{
  "n_kv_head": 3,
  "init_std_o": 0.0,
  "steps": 7032
}
Each number is 128 + 32 x the weight over its row's rms, rounded and kept within 0 to 255. Layers, rows and columns count from 0. Numbers have three digits each. The size before them is the row's rms in percent of the matrix's.

# layer 2 attention query, 96x96, rms 0.127, rows 0-40, columns 0-95
115:109188150096165101123135160121199121126168124077167151138149122090067097138088173160178078129147153142137067163158113133072050116088095166159118158188166116184168132077103170109097073127169103115168109111155102118127122106181158088089143125104116120162112151125135118117122132098101153144
109:113158177062104147168190142102154100133134069115168142132078140075110120119103176199147105112126174116135106181105106121088105140117136209183129170198186130125145138096085104120078142116171092157114136124159112111110117096186143106116145141091152103179128096116155090104084121102134172127
076:105146162196119045113133136160177115130175148121127168112146133085125140119122125118130109131105142094094096152178113117112126123109089072152089136161083092147122136145144126055170162110186155038167126177150091119152122099088159176130118053084066126148141149145094160129165158105095150102
140:117148138147131109082167196116170106124135129042164161094093120080107129155094134149148101118123143099140090179133099103090075119081159161139137170220154115166156124056120142108122104109185090098181120157167128113109103065157156089124120098082120120175115158181136093097117133139107130150
123:103154171137125113088162164119188116160129135065160175085093120058118131166089122164145103088126138108135085184141111093084080139059156154135140165222136108158139112086111131105146110118196123096196143176179113101129117097141158114127141068079112107155128154153149121097129154126110133148
082:106116116073076165109114079133125163155090111194123133193130160159162115110146150148091113117113137191095177091116139102156168157190088174140183087063141125114128118204125145155086164152062138152121142090114132145122147146107099154107120184153156141115128058127093149141076082130155128129
130:154107118062104151145086086140111173111110106197131084170141136191161140093192120108103132143123117171102158077109093166169168122186056116136138062049144138101129108174122120155096156106079141147098125093108149161118127174123106161113126164164163128098123065116101140171105105133159125148
060:125151104181133115117139140180179091141143145071086156078114082147133128116146067114158117106124070109108140186120116123108155135104155098088113150141135111135067100124171132109217088131183097111161095148134151060177136098116182140149149090127121096106127166181142065144124213125140123154
091:074099151199179162039159181086096117151142143097134123106115115104090145153099125172156154112125174117109106171100136092092103181099175164103151158197062135134064124095147136121189101108146112137107110131158124137115149087136085147160153124100100158142162158113130123062142134119137083083
142:114144147194159093090166193115133084133156149070129137121131107085103132161091134178140131119133134077155060173157151146098082147071151137122131186212122104167115129068124117107171081120175112098171119164141110085130134083128157122141125068071094134155144190149135114109165136108099114139
083:148159217138118123110140132126116116115114149121115164139140147097069120198150131171179134145068122134121119138147114131035112154119142096131168114150103113123138180131089115068172166134143122063176138164164069119127156104108102127113113089042060162183127150085155131131110132083124156106
173:131112096112107155137151091114098155133128087184141072182151146182170159077143100108082124078143145168095176091100157137134203123177087121136107100068142144120112089119155137158091174127086154166074110096094161155132115153088153127115131141164166107101141040124124123156109081151189102126
111:200108145171128148125167199139097135095142086108111169073135084079084122134095148130135110098156180080119079139159088131118106080143150177099137144197139096113159130121132137163154102165184105064176113164156077105097109057152083113121153093121096126143135176134091179113139127109140150129
079:114144056062160116125192108123133147123145116127115144120151096095062084121042142105162102132110112133126146138162162094106092113131108104098144119102132155157148070075074214125093078144192115141136113088089144090135121143188156090150105096121111130096141113093178170133133155179099093124
095:157155126169130091128151121124110129125116168129117178092122121070120110147105083086100129047147136133102123111123165100144136071104116088126101178150112134183107053102138171123125115145155175139162179120147184164102080073189120205128184079129151078095151123115113157144119162143082122177
084:103091104124157136152099090114085085093094123140163081187102071187139183159172155135162146147124127124100143148074112177089128160139147149135169089165048144084098179155152110149162168107107081121157108078091116152167183179154090101133123097121110167105147148118077121124098084129142160105
088:074144089173099104140153172155166160080153075129125163124125117140126129059098149118093123120180135121107153152086057116103140154128143124173124170221053186104138108068138148142139139111146118157114129066121144159171112123134189100155136105118164104169132094113087117085160097152118147178
081:159115098131143096160126063112116142126072149175168169108098109128037109090164152149171160114103108097122180128107136097147145125101118134104144042123122122069150191186132113145132130146200157116157153108092142080142112100166094152093171155177116164138110116132083143137086143066135113083
091:121086147062132075121088160114087135121112132133142166134111081161123108094155092113117140148127120092169162144130128048181130119170076096117060192123077172083143166186168144126129084132127109176162139161142183116072143117151159100084158166125112110166158123115083182113128101137112170096
080:141147156192161059169122152131120154109170111116155095120155151112097095187141156117139113136140122090128149137181144132110158088108182090120087218150088148192157076102155094092121111103132090145082094146111163125107087131119125167090111069109130102115164123148155175147205091096112078149
090:070182075148119112135128134133129058133130133126129199172148049168117101082126102128081130123090090160149129156079112135155121109202123137140101121104073144101112117152163118199118100168183126179110162106168131084156163140084071083198103140139108071117141138128157125115110142123131135107
085:089109176084120150138112111167130068143138155174098136161088138146053134153143151134115132090126082132073148165203156123139091133102111087160122181067120090151128165146174138129124132131110131130131193168175129122095152116105132083123115120128088150138144220055105111194117146094157122083
085:134088178167150114117113181119059158098093108059163086110142151109187110097108133141116100138160156135099124166080111145113178105115175116142123175131133111139140095118190091092127096143136070136142135122143160185049133098131165100144177124153107085198161121153165137096160139174090128185
100:162190097170155092108129161088149076065153141109161127065144087107132114154145153146140123166212136133155126153121143083116141109114115112101106199233150133095122145128122082147172102097139060159133134123098170122085122101171115097132135066143091122121132158173102116106181115111125089126
089:105125083102133072159126099141129036128193135127165162099097081115068093117130125095084122106109148103157137130131126159096126099111135122153080099168126140127159132114131121125085151123106153145148161211197112152143097164201159135172159113150197129103091109103083166162098146124063142164
091:118117099078141119131069109192102114174163090157115137110124157126170112131143130124189161170116109165080103119108114180147081126116154192110142102193143100089116150154124170138130158128050158099126096156088123167065114071129191043145148157127163167123106138148099098106096090118125147136
094:137133106107098173175122066136113190127139154168122119104099152131121121177144157109163152181134063103108156088135156188139125128123103147129145125116133162078090123113135126118083128094067138121102119084096074212141142195095099165099125129096183184121089120076154113151127111060099152181
090:165138095124109176112114073165168073125110131132161140095104056126145108139151141117118134190151079155177133056114143117182110123138147119086172103121125155098102143150140088195094158096125149101186167098116101112159121112152058095133107103121141116105157184140173064138179193154154130103
096:190151162099130098140157073184154162103110168077111124050124171042123118115164120096204122151156134069104151147163183120121132073083130112134102135151134085110143111151126148117156121099134165105149122123117132129063095114138154117128146060124126138117120137156163134172211161145102181131
105:094144048094114078186163120141111109168129152136103162025051125078138126093129182142143133125085094075150156141106075188131104156108103149157134068142126168103155127131107179156115164166160145116128155095088121145129129124122108136125160152124159154099063106134113118097072160137098136159
088:135135087065141116122142113153155193130115121043165153109065084080076110136116193101137121136097074136124132150125153111156124126100176161115154115157173084135145172120101142138088136162185126081151170107135095152164118072140092154120083122160123132134087115187153189148092114155134200108
093:125135118145132148132128113129127096117095122117135092093129188149113114125158104124086139160079110133086135116167032112103172102118133107138066176150158041169152116148120134120201157102133135128076107158132184117072131127182096135161074149121066174172106116183174122123152153187139123159
089:126147101183123148179077104104159159147150137152121166116083100102138154188106062122146125090174146145163170152160143155166118084150074061115130130148110137122112125145154069099140090088128147143119130191161108121116098126097124158170092164190134119109127051192220144120160111119115137114
100:112100074134116146106062111158168174146204130168114108074137125107125098179110165132146133086176089100137125101143137179115123109131122096107102099113113159082093147199181097117160108114115150131143160138183088088136133188118074101151174105178076113041130121093129158125082146135144143115
082:160129166097108073071147217168113095116153126041151133117130114153123128128128127157128160160099125080095134115139073084110103152126178155121162155148092114102110175101059179162137193176153107082146169121079125095149142128105139134144090160092110143153087176132081111105099140066124130121
107:125122153123161095063151113107060104119064103090180142175105139145130145115194157165079152151093168124118112124118149116091119132092135155177136146128159101159113132102066132117089173147163076120158099106106176127131142090144192128107117129043187117190100070132095096133137095140086106118
108:093111154127109105073149153122115111114074140090165129146111128144146149132140160157102147162068136144118095120166101109109119144083102146166150132178130087188132133080086182114105186168178131111134162144093165137154139102154201085108117128035157131194105134161036131090151091125109124114
094:128149149141130201151128096160129204146126098136125111149202123144108110100142105102133090125188160145077117090131124103132115070155133153093147124136179076136179080102154148066107118093114132118097131102146122176107107145181128146121158155128183117133109085089212085122087117185106110197
124:101137114120110151136111080131157178128161105200114147114122125104110104079130092102140080094165142157151155108088176105154156084177119149121156078108121132060153070167192062125137119091104144150117182110139133146110113142120087192151141123199128116069122107134201130158094130167138124188
091:136105136121176116128093144079108058108191154117089157109109137088129158124157177154111157158177103099157166113149105150138107142150154081065094152134129135096102145134103099168186086181170139118104121148142090068120104114128080141180130118113122126104166227084046144133154105105137101106
141:140097145154154114090153185112048077161121137099117148119119132095102094180137140178135182163103110076161106150151126125098104190115187106102138170131099129155079173127077114112154153152147092142134089161129095131141161126177084077108139148054100137164151112141107139076173168080084131083
# layer 2 attention key, 96x96, rms 0.126, rows 0-39, columns 0-95
104:106083119123156127171154112125102128128107140154084099142101196147103099102213124133136162160100120103095173114143104155167211182187078094130134101044131089146143142160146167113124156093142162140113183060142161102118172149095131180125105149145105148112130095149166091097113140109135138065
110:100117140101213123173126138107133080122125141101115123100101095152110078141118116150180152151068086127150098125171134108093132181170084130122132145084099088126150172162084186080098146144156109121137123114151074141119186146144123203091091083101125163178111095112174111144147120061120180079
115:119083166065123158191164158130137139112092096162078125137066161131139121090150126132098180169082115107151158110109101145138185186163087103102126097051130129161151157153117135131102164117156090169127187105123132124165173158103134167073112205140099120106109111095130108082099147081122157087
107:132125151131162115141137120080116116152127175177122121133161130165117052122115114168134193162081100112132119131131126104129146188163116105126153149098089067118175152188105179062109133112117150121108117073150101133154196172104099196113104141121118145189140088127157126090149130072096144038
067:123153136153170114158139133080132123114161172131123072126193083124098109155152113155110149166084075069167112106124107111114111172179091097120104151140079094169194144160070165107123126117118080136120124083169150120174143180143089173069109110119080144144147139105106112070139158082091088070
137:165178096149103154108113107193150120124111095113140117112136110122142194132117138099130069091161124166151089148107158086150087034113152151099099116151121163117102100103170090170149084144090164118120111151127112108084077111117182049178119096176164101113130147155156148182142128176173116182
079:138167111169113131119085095158129110101162071108133113132118135139150183129103145087114068058126131129175126164142126096168156057134105141123097109144117170076128107049194119177115125115159143119122159104148161141104083102107141095175079086165166096102152121194093153196152129113186114143
138:112095163136181144116154176103128131117145107141111113112122112147109061121158147162146172159077083086136136123137109140130152191152083123124163136108063134136181176143082182080104148141129119126099149111141130130159188157139107179086159139086088152166120089090122131055118171070076176060
152:137115177114142129097143167112094123161139172132103148119122147120116058143138090186135211182102092083136119113142102137097113199143169101114181137140115125162143155145069140081115107137147107154147151142142135141150190145113101134097140146052082147152114130066127125032115111114052144095
062:123130129140114139092163180142121098123141136122085137102121159162113062146153127132106175170111137085155099122164104112133107190112166172100143120125108113156155168106038174080139101155164085110164143133136116167109169133083138141099144139059103132156117098057079109017102138094093115120
158:151133104126090154135088112184135160090112085128116093129124150150145187093147154080095038080170137147127131132113133122136135061116118159147099087094166158129154094103175116204134131143104106117129155164091144112107057106107161077157124139146161097084116127153119128196115134169209110179
059:115184106129086129074172098127152138066133102155144109141111069127159155106076112135113076133151184136160204156174135117144156071129129159133106141162122064115148102080143168167105118126113144144153114086154104152089110101091129137178098055141147091138166123167135082188157125164178077145
098:123104156114120056145082085105089103113103116171124098097130123146140154110144116097113104077110124109157171131156151080146195046128169123133076099092120129124150123146170203152111123148054133165157099137141122126075145138128144188120095082192171122137138112179124158212132144107174129127
094:131146069179140129104110086117122119136097121180134083127106155076165148130134103121157013128195196174076092175125124126145168065140091061122112112165118154138155124133142105132160171172118137158130137083107145138119102099143090131118120095101118068146133163102153132200149148158128116158
098:053111120136169119158130124118120101095128126127165132161101112067136156116125178096192090116141122089122126152132141157158140110087119109120120095186062077141144120175153127129159111155078146174092117061163064112119180116133088204127107084182153100113116111117167109147136156125160104041
087:143108131109084152081108146145129135145150136115096181165163128158089097131139147126082143145099119093129167116132088156144153123122143137117191121069139190144088134128142134170076111084140099128166139154092145144120103106124117063094147205078093153104165151095083141121100100246149119202
088:073114157146034155097172146147192159139130161156108040150092097118132130075133094126114140130116069087088174136136153080187158110138123153145125157170059114082117139093118129103095171111144141147130158117164037145103150126121121174100159076146134152139150146125108103136112142112163097132
084:112118180100135125103091141119076119164115153130085144103151069065108115186154147185205197147109138111131102088063129138115093170114162139110188113093129150103110142198145098142114114107114113111171129167163122121194130178178121108083124156084119118104146076101111132139137074122144174156
091:128119149063085118151111146177105096161116152134140160169125131144080134113110144067140163086133116184109157111079104146116094097126141118158135108122164086084152105154137197090148155158138119121126158191149078157137144126199092162064168111133121156171117102125066155128097128147076207185
086:090160195092109083109108128095210141117155132099136138108098081099137157122121137097137084159168141148128194139160121143123168149118084112140106171100167074097169103133124130107178173101168131124180127100167168095093127066142141193071119112162184099138117114133138105164073094135146081087
095:133094135172231153099161147123119126132103106152139128155077133112065120116086084142090084112108080141072115173106087167133122123115093107157117116134117132166179142151096160108135106150133148090145141148111160167128201110187081121086144131177097153119160129081126109092145223114072136141
088:164104077065148143181088140146059148124123084083154122113150132144147134116105173124110084080150084162135115162106076140115149101145055089138151077093120158150175090128100148161169103167160119153105112143064132081243152099136094109128146116146138106125132137104133086119141172125142169136
093:075106169062131109086113113092172118090179114120118122156149124156106136075091062064086131055168197108111172107147129112108140092139138143150101127116102125103098177112129161150118129140101149162130127137171081139054124098144135201177173115140142132153123121142095140141070155183154134076
105:040123167098110069130123119124162104169168078118136123165131105155071157084118138106130110139133136147127155111152159087148162099126100155162116160112167118114112146129143192142127163111118110133093099157153144144082075114151126180062103089210156143074132120103071103194135075134184108168
090:129114100158133145151112094144109128154115144128169133170134147104168131154115179143139076100145109154156136091109190186126099137047132122182111094147124138108100097213092071135074150138094164128105113107134086080182159081131071134114090133145170107105139148126102070201155177098175134126
085:120116054140066117163141122179090144147141139129118125077208168140101102159110085133165173140164135097154098035149176092161102108178131147146173146075127124114070106113106108160090142118130126142077139141100134104111105096086160137165107115144163170096146104123111181174113139175082163151
093:124126105159100168134113145141158170158109149140134184100181154129174158153150134122111154168148162086122073063150119165124126151121092112136180080146177182130109095073094046117106150080105120129106116126124150187168124108110169066123130162089132155109095146154111118089177037164137133156
095:161111092156177168113115143136126098137108089104209118127175092167111100137118121159133151136154142125108080113097114149121114152155048125141101111183149168166106170122159180162128143145113083107103063134116192147089141149163062104125081179159111157095129141106068144090202101175143137119
094:113110174104139153105109112153120100076108128097161145108175112092129166112138163100162117109174182138146108086078185139142175107182037116169143135126118144105134128173148098152097126109098102163110124041127098075135080106183135179117093158184134074135105123124160139200144109126156125090
108:080089116153124154093140110154091131182091164223106115111141130127147125173172153144164138129163145103117098118071151199100148126103186112154190148113150164102075115110172033138117124100083133100060131116109070138158114151081153092140114120143157113114119136063145150154127145131152145154
090:187110083164164133118085098102099148118102140144133038121173150172118094115111114122161141154121148105163043132150205132108147136125193128138124108113162123147062170179163127122125088103092185079145113159146081145109152116187104107155123112153174075154119148154161154165111106147098131089
097:087130225124125078089116135152114168177136080114161130124114093127050107122072143190116093110176112148121144124098201070089153118115135112184134181099141118149143133141110132065148128124165130083105101171139107112082102086121164175174151143111179136153109090116134177126091108141145137095
075:136188081138164133086139102151076102139152130163137101139127117104109140102131158130079143117132092137135110107125102182176105125158186083062111125138048095142111105133168132123115119124134178134085158136117063171078229130175090154125158090136134160144163164134134159132139193062102123156
095:111137111189130124166133087185152138123128079126115132090114164095151164178126113093133134117132119109101141081114161191143122074114076126129071104112140131140057097124133048097110190088055161086147123118105091150156113083073176105150118149147132181074098148162128158149141166178141137149
095:097139118126134155091184152122096150183101145136152112142116105139105133135099066178108127135090159150107105120149101093076124152109111124133179107153179128121161108090110174144149061158142067165134131100120179085145121143158205133103154185107160063172123041116169067114131074127134125099
097:143108157117141164057137138112105093138106190136151158096110048157172105117140151131112169144132158149123118200076085140120127163155158156138191141124124133075104155195105141150150113144135093069068109096118112121131152116157078164079155101100185122156144057107128122115171109072136165095
082:124105156067153139101155155139110124138152127138118187095134100121137101074162088171104167150151167153103127143087112036044092175121129113102155141119175169138133130159108214120151136177142082173162143127115143064131138124133065093100187126160124120152163110148131091094166127142115179146
109:091178120178156072138085099125150177127074135106127113135174209102130153176114098121178094125152110104120124058156157116157144086138115119120105148125081145158078134097155138122131118104094162122106074102138106125119152132116111115148062111171086107091072119239113131177125122149112081158
092:129168118142124083121129067152122170108135101142133135152139137085154185101142145133157076053143120100142163138128170157165172084125161157153115123130090094070121099079195115173137135139067141135125135106180089158138126063122165177139062129163139091111113122177129130216111142096120072104
114:098079150103126133105159183135114063175138137177165172117093065169128114126122113147093166143101134120117132114107121119085101212139137100105185132151161149183194135156133176131123125158154067105117133121085117084137118097115160122064121170085126182102169083111149140091144163105105180076
# layer 2 attention value, 96x96, rms 0.0903, rows 0-31, columns 0-95
093:159092138148162107165141131075104064096068152170175133053131129099092112136088130094078154098124118135148115113109115132066117132162119062161135138127111120132163146109207122173114127144125111175130129142115101099143141182167108138200208151146140122136192089199107129110108159137154159111
093:152145202116133170111127099151133125094140139107092196169193141164077139093103111109137115127167074148014068099142137107199090123162120126171155072141125071141101095095183095102114117157110104125138095114143157113110169117176091126131147116115154107102096086137103115112157101109125165134
108:049125144161130127138144173136192065124115115097101118171101107086148144129141145112150131133086079164131061145107088210121128103132127129098170102163164102120178146067124119101154114161156159097154160094158110122110082202202144129139152067148123085173117147170158141118132172140142103147
105:084129128122067130162138110151169104089079181075125118075134198101089118117138194126164129143141127141170212100151096158177147141158121129136128087131131114115210127128130166137136123098112151133091170169101090101178128139114079154069150079117091126176066132158140130149119168129086162146
100:130174126029097156063125150143101122109149172130138162126131185108174111091112120175093122128164176179118093149104188103098107109071156121122107125110072107089137143094180144108128130163191152125157151097117158150156172073132167122126069138128103111139090129071106107147066077138108132142
098:142154132137077179087087087138095160105119117199124098127168138136134174084123056141081167131101153112167134107186089110180139160118156101117153094137143149047137152141164101123074128067089143099191144134089111135113118153163095182152127171104130136150199143183115170137111133109127133099
092:186103150139145061078178126139153140061108182120102053127125159129156138172088181157109128119128146146137148116100091184149131138139144130139198043119091152117114096166143080102117115172129113112155126083161085164085160104115094101163204127153128115131141123093084170148139110108114161097
107:161201164108165198114129142139130128094142114119098130106158149067145147115132059121138140160173092118204165147166184083102079155107165172155078116145100154097175164092162091133202085116090113120090136114154094159067131165123119082086156117139127087145091127147154109120138142147115121143
093:160157113111076099120148080130161074172136101129182166117172171136144151115153084158109155082202123107090124095124195068089138095161172138130155095109059115080119141068131111104141119136146145152121079099135150119177151043109151107107129116110087095142088125158068106100136143121161139107
109:101179112121106108142116115131093137150160115153097151159098162082173099081136109161081138073091164093107169096089099173181153141111110111121133136088134164092140135145093116149153091159074176095066160173174117102121095090107119158137182092082110105167088133161180190121103166131137105196
109:137059201120193138183101148109146100118143104109095101173182173141151135125122167117138136094162113152080110168147134126141145116199130110132188096128133167142168117085105148100125164104089161108102151122106106151204120136098092116078114187112102074109118084151100104129140163138093185191
110:170136087165134122155150103100183122118137135162139100167145179075069157149105156067077159138144149081159142135178188120153148119176150087178087111147111133127122115179152078106050160115130086155165154105078103128116157084147137150103061170146103135152134121093088092122168129093101086141
104:155115084190174099121124117167159093094134085091118129155206128126153168136138149156120134108126063096140091097131191090081110141142080106143141080144121058141098165186132144159120056101080099176075129116146158126172143111118169121179106124123127167110175092151122102095147176127163147098
104:152156112109179095170178151085191144098102094129162130110144014098140125112120090171148157154091143119133142176112095133168160083127116167144132077140125155115120088104098122118127080140065134116181101126145096117102121115167144102130106037144087124166119163132120102151139159191089102162
113:190111147100132071163118077082085129155101112156106157117099156095137144113119059141125131131131103187124157069117147166119095127102134201214128146084153096142200131124116121097175148108147082179148114098097119213123127161107132155095127085173089149126094105132167131125121115151142165165
106:166177128140156055150141092117108189125182116157077112101131179113132093141081148147134124113103114094088149119134087139118187104162196123107088161081123166156067064095156140154105155116131181146083126141153175123135146132164097177117119133146163113145039091164120147136093071103115133124
096:129102079138112077126054085052118144162044173120175145090176137152143131136130103163125136093118121143061178124144147107110068137165124086148066149171142134106146083108109158177131139107156105133174091053087098130133147087078124114138150098153098146163173171146112142101122131127122129106
106:129147173122167122135140144205102059106146135165165186151130113164140114154128123137113161043138133164133093077117055150086072114128084129163137144072080160155131083170124151114071170070143153155106190105130109151100131108149129112179105139087133131099110112145161174161105115097133150166
113:130110101163127112147164101078169175137139110202100122160097127162111122087148153166179107155098075099098138082112129180105132150098088156107177134101196105189085109156110156145118089144121130118093168056116173100070103068150128087120104143131087124145092102116082116139136121186090172132
084:152104180135100093160142104132098081156116101094142100147087099169134129104110106135134097146134111113077128119159112060112124105118120153098184191132043208158107136117077151190141116111120144126138133151181113151109087111133140125145169126175095189154224184098163093139106124155125142155
093:125093169133125071089113115087150152130082147164068142133149119148112122186068171142122113187112117096091121056139083143139123074117153152145110086185112119113113164126182085155126152118191185171172161106120080090186133138097191131140158081105122121151160157139137162147119145110080143093
111:151153114158081172121105117128184087141167155076132136115072160152160129134205121120071118102152111160166145151126090145103155103094119121113164118094172098140177108172100153102156103182163098071101127115154194109131106066158119164162141201138146160151100139055179125127131128113130074143
115:157116075113086068192108120092127082089168119139168139173124170160129109117147122144138126125060098104109177062196024177153146113142141084115170131115155100119161098100130203131107146166095166097127143145106177125151074171127112117121107154152151139124167157133078150122112128142133136124
092:116158123063122120130113134065156121132085190085103175105100098090162128147148139119146168164191108104102180125117153098152183127139113071059091096186141195101149136115152203156095131168127167091094109135175125117099140142081109143115157171169153153130117124174124095141118091165108138089
100:161125138132084068128122139147118167147108145152122098102086146059082158211086159098172122155131105105187189102127130112155116094077111128096131151186088049115109141132154137138140165123130139079094098142142115166187151062106154097134121099151118163087081102132182128131128139107072169148
115:095102133120112119137136110085164114131121172175157118177113116118144107155185088122103117107156078127093134162131180186108164173112082112101100103112151106170061183096130162120067158111172114138093061062105160159125130160165164132100078107142132144143165146174152169142083208120133159127
117:164074143067117106168148076088145121110117210119176142107106156121111120128136187118132107137109164136100150117146107146088133130088078114156126153101179065090074160091099064127135129102172190174185110072131123079177153162173097140097184087105098138100083121126118122129121129141146120148
116:115155133103132108162097153065126112162157116078121153145129182139136153105134099139088096084126128155078108097119166163161091129191146166137105139138139149197090150114105060107083117208114130131136118103149106120128120196113116131110056196128190075138049104140132167100123141097130103102
105:129140040163192162131158191070137118183141113156139102164144088115113156174104147162127158124179136083177130144162186071149100112104145094126068102176121095147166122106191107120120145113070118143102140125075091140084125158152104130086077146106121103139146146178083107139156146129135105097
124:127034138100128140137158172150075112135100154154148134083072121106146144140150159161123131109111122112080113109093072095074142191137123103127175127143130141091109148143144173162119133090187069147159155125131204080130138115142096097166123090154129135113207160097084062118104111161180109118
103:095072111104145164152151126150109128078195123194141108185167106101102120095120121169163139146130121152097165180119095116139182123084138113094105132112144128112139127150103088129071084183096134104107184154104090138152138196050140074137136108124108091123169156098170171117153208094109138122
110:052054121137158153154157145115112147124039119149130103079083114129194122154133107172129122149119118085083162176142076159106095154099130157143123147176143135127162123059080128132094149111109116159093095130120145110142160125146104080097144100162083112091194175154183147101104155109130189147
# layer 2 attention output (transposed), 96x96, rms 0.0862, rows 0-31, columns 0-95
098:163107164097183162122086065125063141115094103130142093094102118139096201135151138098137115067096157107143165171187134102124150184155147061152164034103084173121158118179167128150115129140119162113118077146138169148079100117141126111108135172131102152169137134117115173083134158163124128119
100:095143162146118102124106164128190116086150089129130135099164130116097149095102105139092076148161102149148127159164161143137121074153156101192088115166139124082152174093164085089112121221120158160106109123182131130136098143109080112096118133112130098061073093210166097119096187094146130139
106:095150151185132125088062119171171094120132136145097173153107082111197141147164137113159135092059117086130062081152149136144098107108160095102095110136139128087105115173137110101151137164115154132119127130145153160150066138166091155151149153150133111155144142133093165030136164118079212146
101:113139155152158162155150126109162103148147178141103095127120189069095057099113134133163138130146111158112068121090229135173087127154155105098141112108104174106161092152143150149145089136076123207104100120097117117152176131140088142104136125127136048182122120116130119096150056126100166099
099:099161152156093115086119125144126123144163085093166167127106121083172093136147163110079142183175172172138165144076145133079115125096142112155076120132075200108149154035180136165120152121158117117157110050144113070168162129120109126134101093126084109121145164106182123122156153103169100114
103:110124164115134141126134129130140151110080108116117096111137105174110141135189090141126143124068150094177138154096094084175121165140137165122196072043112101146136112111131086168094110095159099105193168125134214110175080129144094146182092133130115102112121121119133071192148103183179127140
097:124148106109105110178172143178164139100176102145112060161091138138095109146099175170139080145184133096167100118159143135109069106177155076125200078090184166085120119137151051108137110158116144089151118124148136106101119120075091102132113160132104125185188113115118109100093157152142080147
112:095145124173110130133153136104192149132130171028102171123146102066113136119113062071125134150135153128117201105141150164172099138145140131136075086173089136104160177113184120144159132110117138081104118145181122148139078162121177135099115130104143087147095075136148171054093096127122110155
091:065157120144148095117117116062136167139144080090140143081092125110109111090136150104097145164169181174116115151165159176120076104106138069183100155118157124129171166082116145126132124061124128153145130136174139127188076125114192083084128142169121090112099161150142073164128160067182125119
112:130162135105139126118136155138152199141122155097130147162103137046159119085125142145129172086028125122093124107103119187129102157122078116104142150115123163106135149145108151155199130045168107191146130121114109086133121137094139165156151113089118073103131137104154063158146080154182176102
108:173095126185080111160111151116155092077126110161127098156125166089124139087083160139143115110173096154157103169140187162150096119134170125144102106174159171146166129117124118075101138086107140194095169104168123114150107130148133140074106145061061105086079113202101152144106132088087167147
107:077177080145158131186146138054142133162089158080134137128117128125074107151064095126073122163173118118152107183109177132130143143125107104189109183121136131196123118152063081107112153123131089111173147102161186155106169156174088115107127113166153136130057126140118108182106109106109119117
105:133144114115187094105126156090108118061102116125175114110138090122044178145140109155072157122128076116118126165196106135093091126151115148140130101118135150131090106110078127116148127097095134174155122203121102176116110145151190071123140146162133144129170134160081080140140234166105128147
110:091190060143090136166117099143169179163149130124092134129114126138133090109073142145126118149147143124152057108166128078168145092072069144148136117116113077091084068143147120041175104146147104158125138138147151113146144186176124153163149127221158112127114139133109111097083111167116151144
112:188133084117156115122113050125119134125115153111105134134127157097173182092105074136172118182103193178124169132134110152101104131160154128111137132123162105106165134107171139070102127137110096100137049093181117112156066102122149118113193142166094145173090090113186173179071098124123122128
104:086149129099060105157131171103147162173134137122127137112126175089140119129063159142097085117111146178098145125136141157136124093160127148150119164167117187156123141147163082106094157139155107139102122092113131050075181096094178119094162158127163099133096116195113093201100046097153106106
100:162123071127183123146129094103082119183069105134123113107172159221070088114161116186137111093111178162137142160141113064119132119106108063147130136069165126133153055106201154152172124104095143142138098112115098128109117120131156101160140169143105155132107139106143147183100145115146073146
112:156120140090150137122118106149164159056127090124149152167105108163192189129099175149118123138175084168167115163136155138091069106134128141142089091117083166121106178179177140140169111167146119168114142093130076055138180103117113107119077118145109113132128078082177100184115096105125076105
116:166118082078080081159108126093148132136164090178161082138143143118144135088134137162111169187076082113110109126098058127107070114157102178145164188170142158144119088142130176069151127174155115154138116085122148117087121141098145131107131097116164155128155124116050176131140118162149211126
093:174115122139163125165168075151061198093131070136136100136109098161095113146158125104152091104141136156122128083127072060124120137081112156085171122122154114083131094165097180113195086123143111113112160127057130127089117125103156145132112110159131133131191187120145121200111164143138128197
092:107168152136137184159176156099075130141088094157100128106100098140108126175179167136184086136096152112083095131140127082069114141138136145133170138070112160101068113096178103103131078165166182173183126124112146126109141118109090089147108172095113102175149112147151135123087209150077151106
110:157143145141119093112069090144128073137152180092161112154121119110137153144177143157105134125143107138142111054103153117091082103107119097113121158141157113148146148194031143134188169092127083155112129108170101113145135087138072159157125065155181163121153183077133086116182100126181107145
109:163130125134108145148112098103100108091101120174176137193089174138116125148180159129109109042065147164159083174120091099146117146139080137112198134128142153105171080150123145096074140123162106186094139089074136116140066126155164154158108142156135120115147144112076112190163088135143158082
093:071120163074127176173128140109048106166150137157109113108142094057110080134167135105187130126113158132113127106106146125177142112095055129139115117194119158142239076175138124160152145099130125180079132124116126093113151133071159140148127141111149154156102150171120102083152126120159101130
090:097154168097168111149122123061074164117126155138139110123140125051118057164118150131156092149155124103121136111094141118089107147169132133083180198184123166130146173108151130153120098078100132154106112134099126183131161132123151139133186131139133121159175127115151174057099163071061078082
115:104092158031133123094095067101089116142108102171109119200116093161193126109212113113156143156109137136101078122078129110110131173091150113108111153119123106145147085145079146141160168133094075149131109108149146142153128152161177058132158173115120185177118165131133144169144152147135110169
114:119126151123166168134132104117075083165151131152123090132138162130165151065126164108151108152120179153085034144143145080082127131165153077108140169121156090087131096125115078127178098152106125137157115131159190097148167166130063071052166182138082131133132140119145157103161110151165126094
129:102120059143109140105094172122180075145110169093126178143138147105159160127092112154096109090118137105108132113180177226154132121153168123156065142164154164166129195132122096108085195171135147139103111112177093106130095141094128113118101139102120125072063091175121138132101138083136144091
102:061167085162114141101098155071127094151122153125144164158106103128116131149122110127157163127168139082146174178157159099177140133098095101220059155104094128199123119122181114148100161108114122108114123175112145146111131181174173138129108132144148094105072091141081138107058107126074154100
126:173071132100149144135123100192039131090153070158175118121106120182119157132165154096128171106097153088130143112142072122126176141129146083134149046103138145113136077102142146163112127110156099143158117133065155191090104108162126109139127128122105150149163171058121166131183147174104134169
103:109101122132102193149125129147150093139135135100101124215095109151123125129111174184107134121133129076135152196112076090153135173104075161064143135112117188035097171106106158093087129085143112147129135131103146154118142183145142127134151105094155096097115120106119114142107133193104219141
105:154056151102120132120169095163061142127088094170125116164123133204146121131143128151181185137090157106115165125179070108124137159098154121076172123088131136114136066103145158124146124107128095165110132113086130184144116129182121127115140167094100146147157154067146188056084120148074151156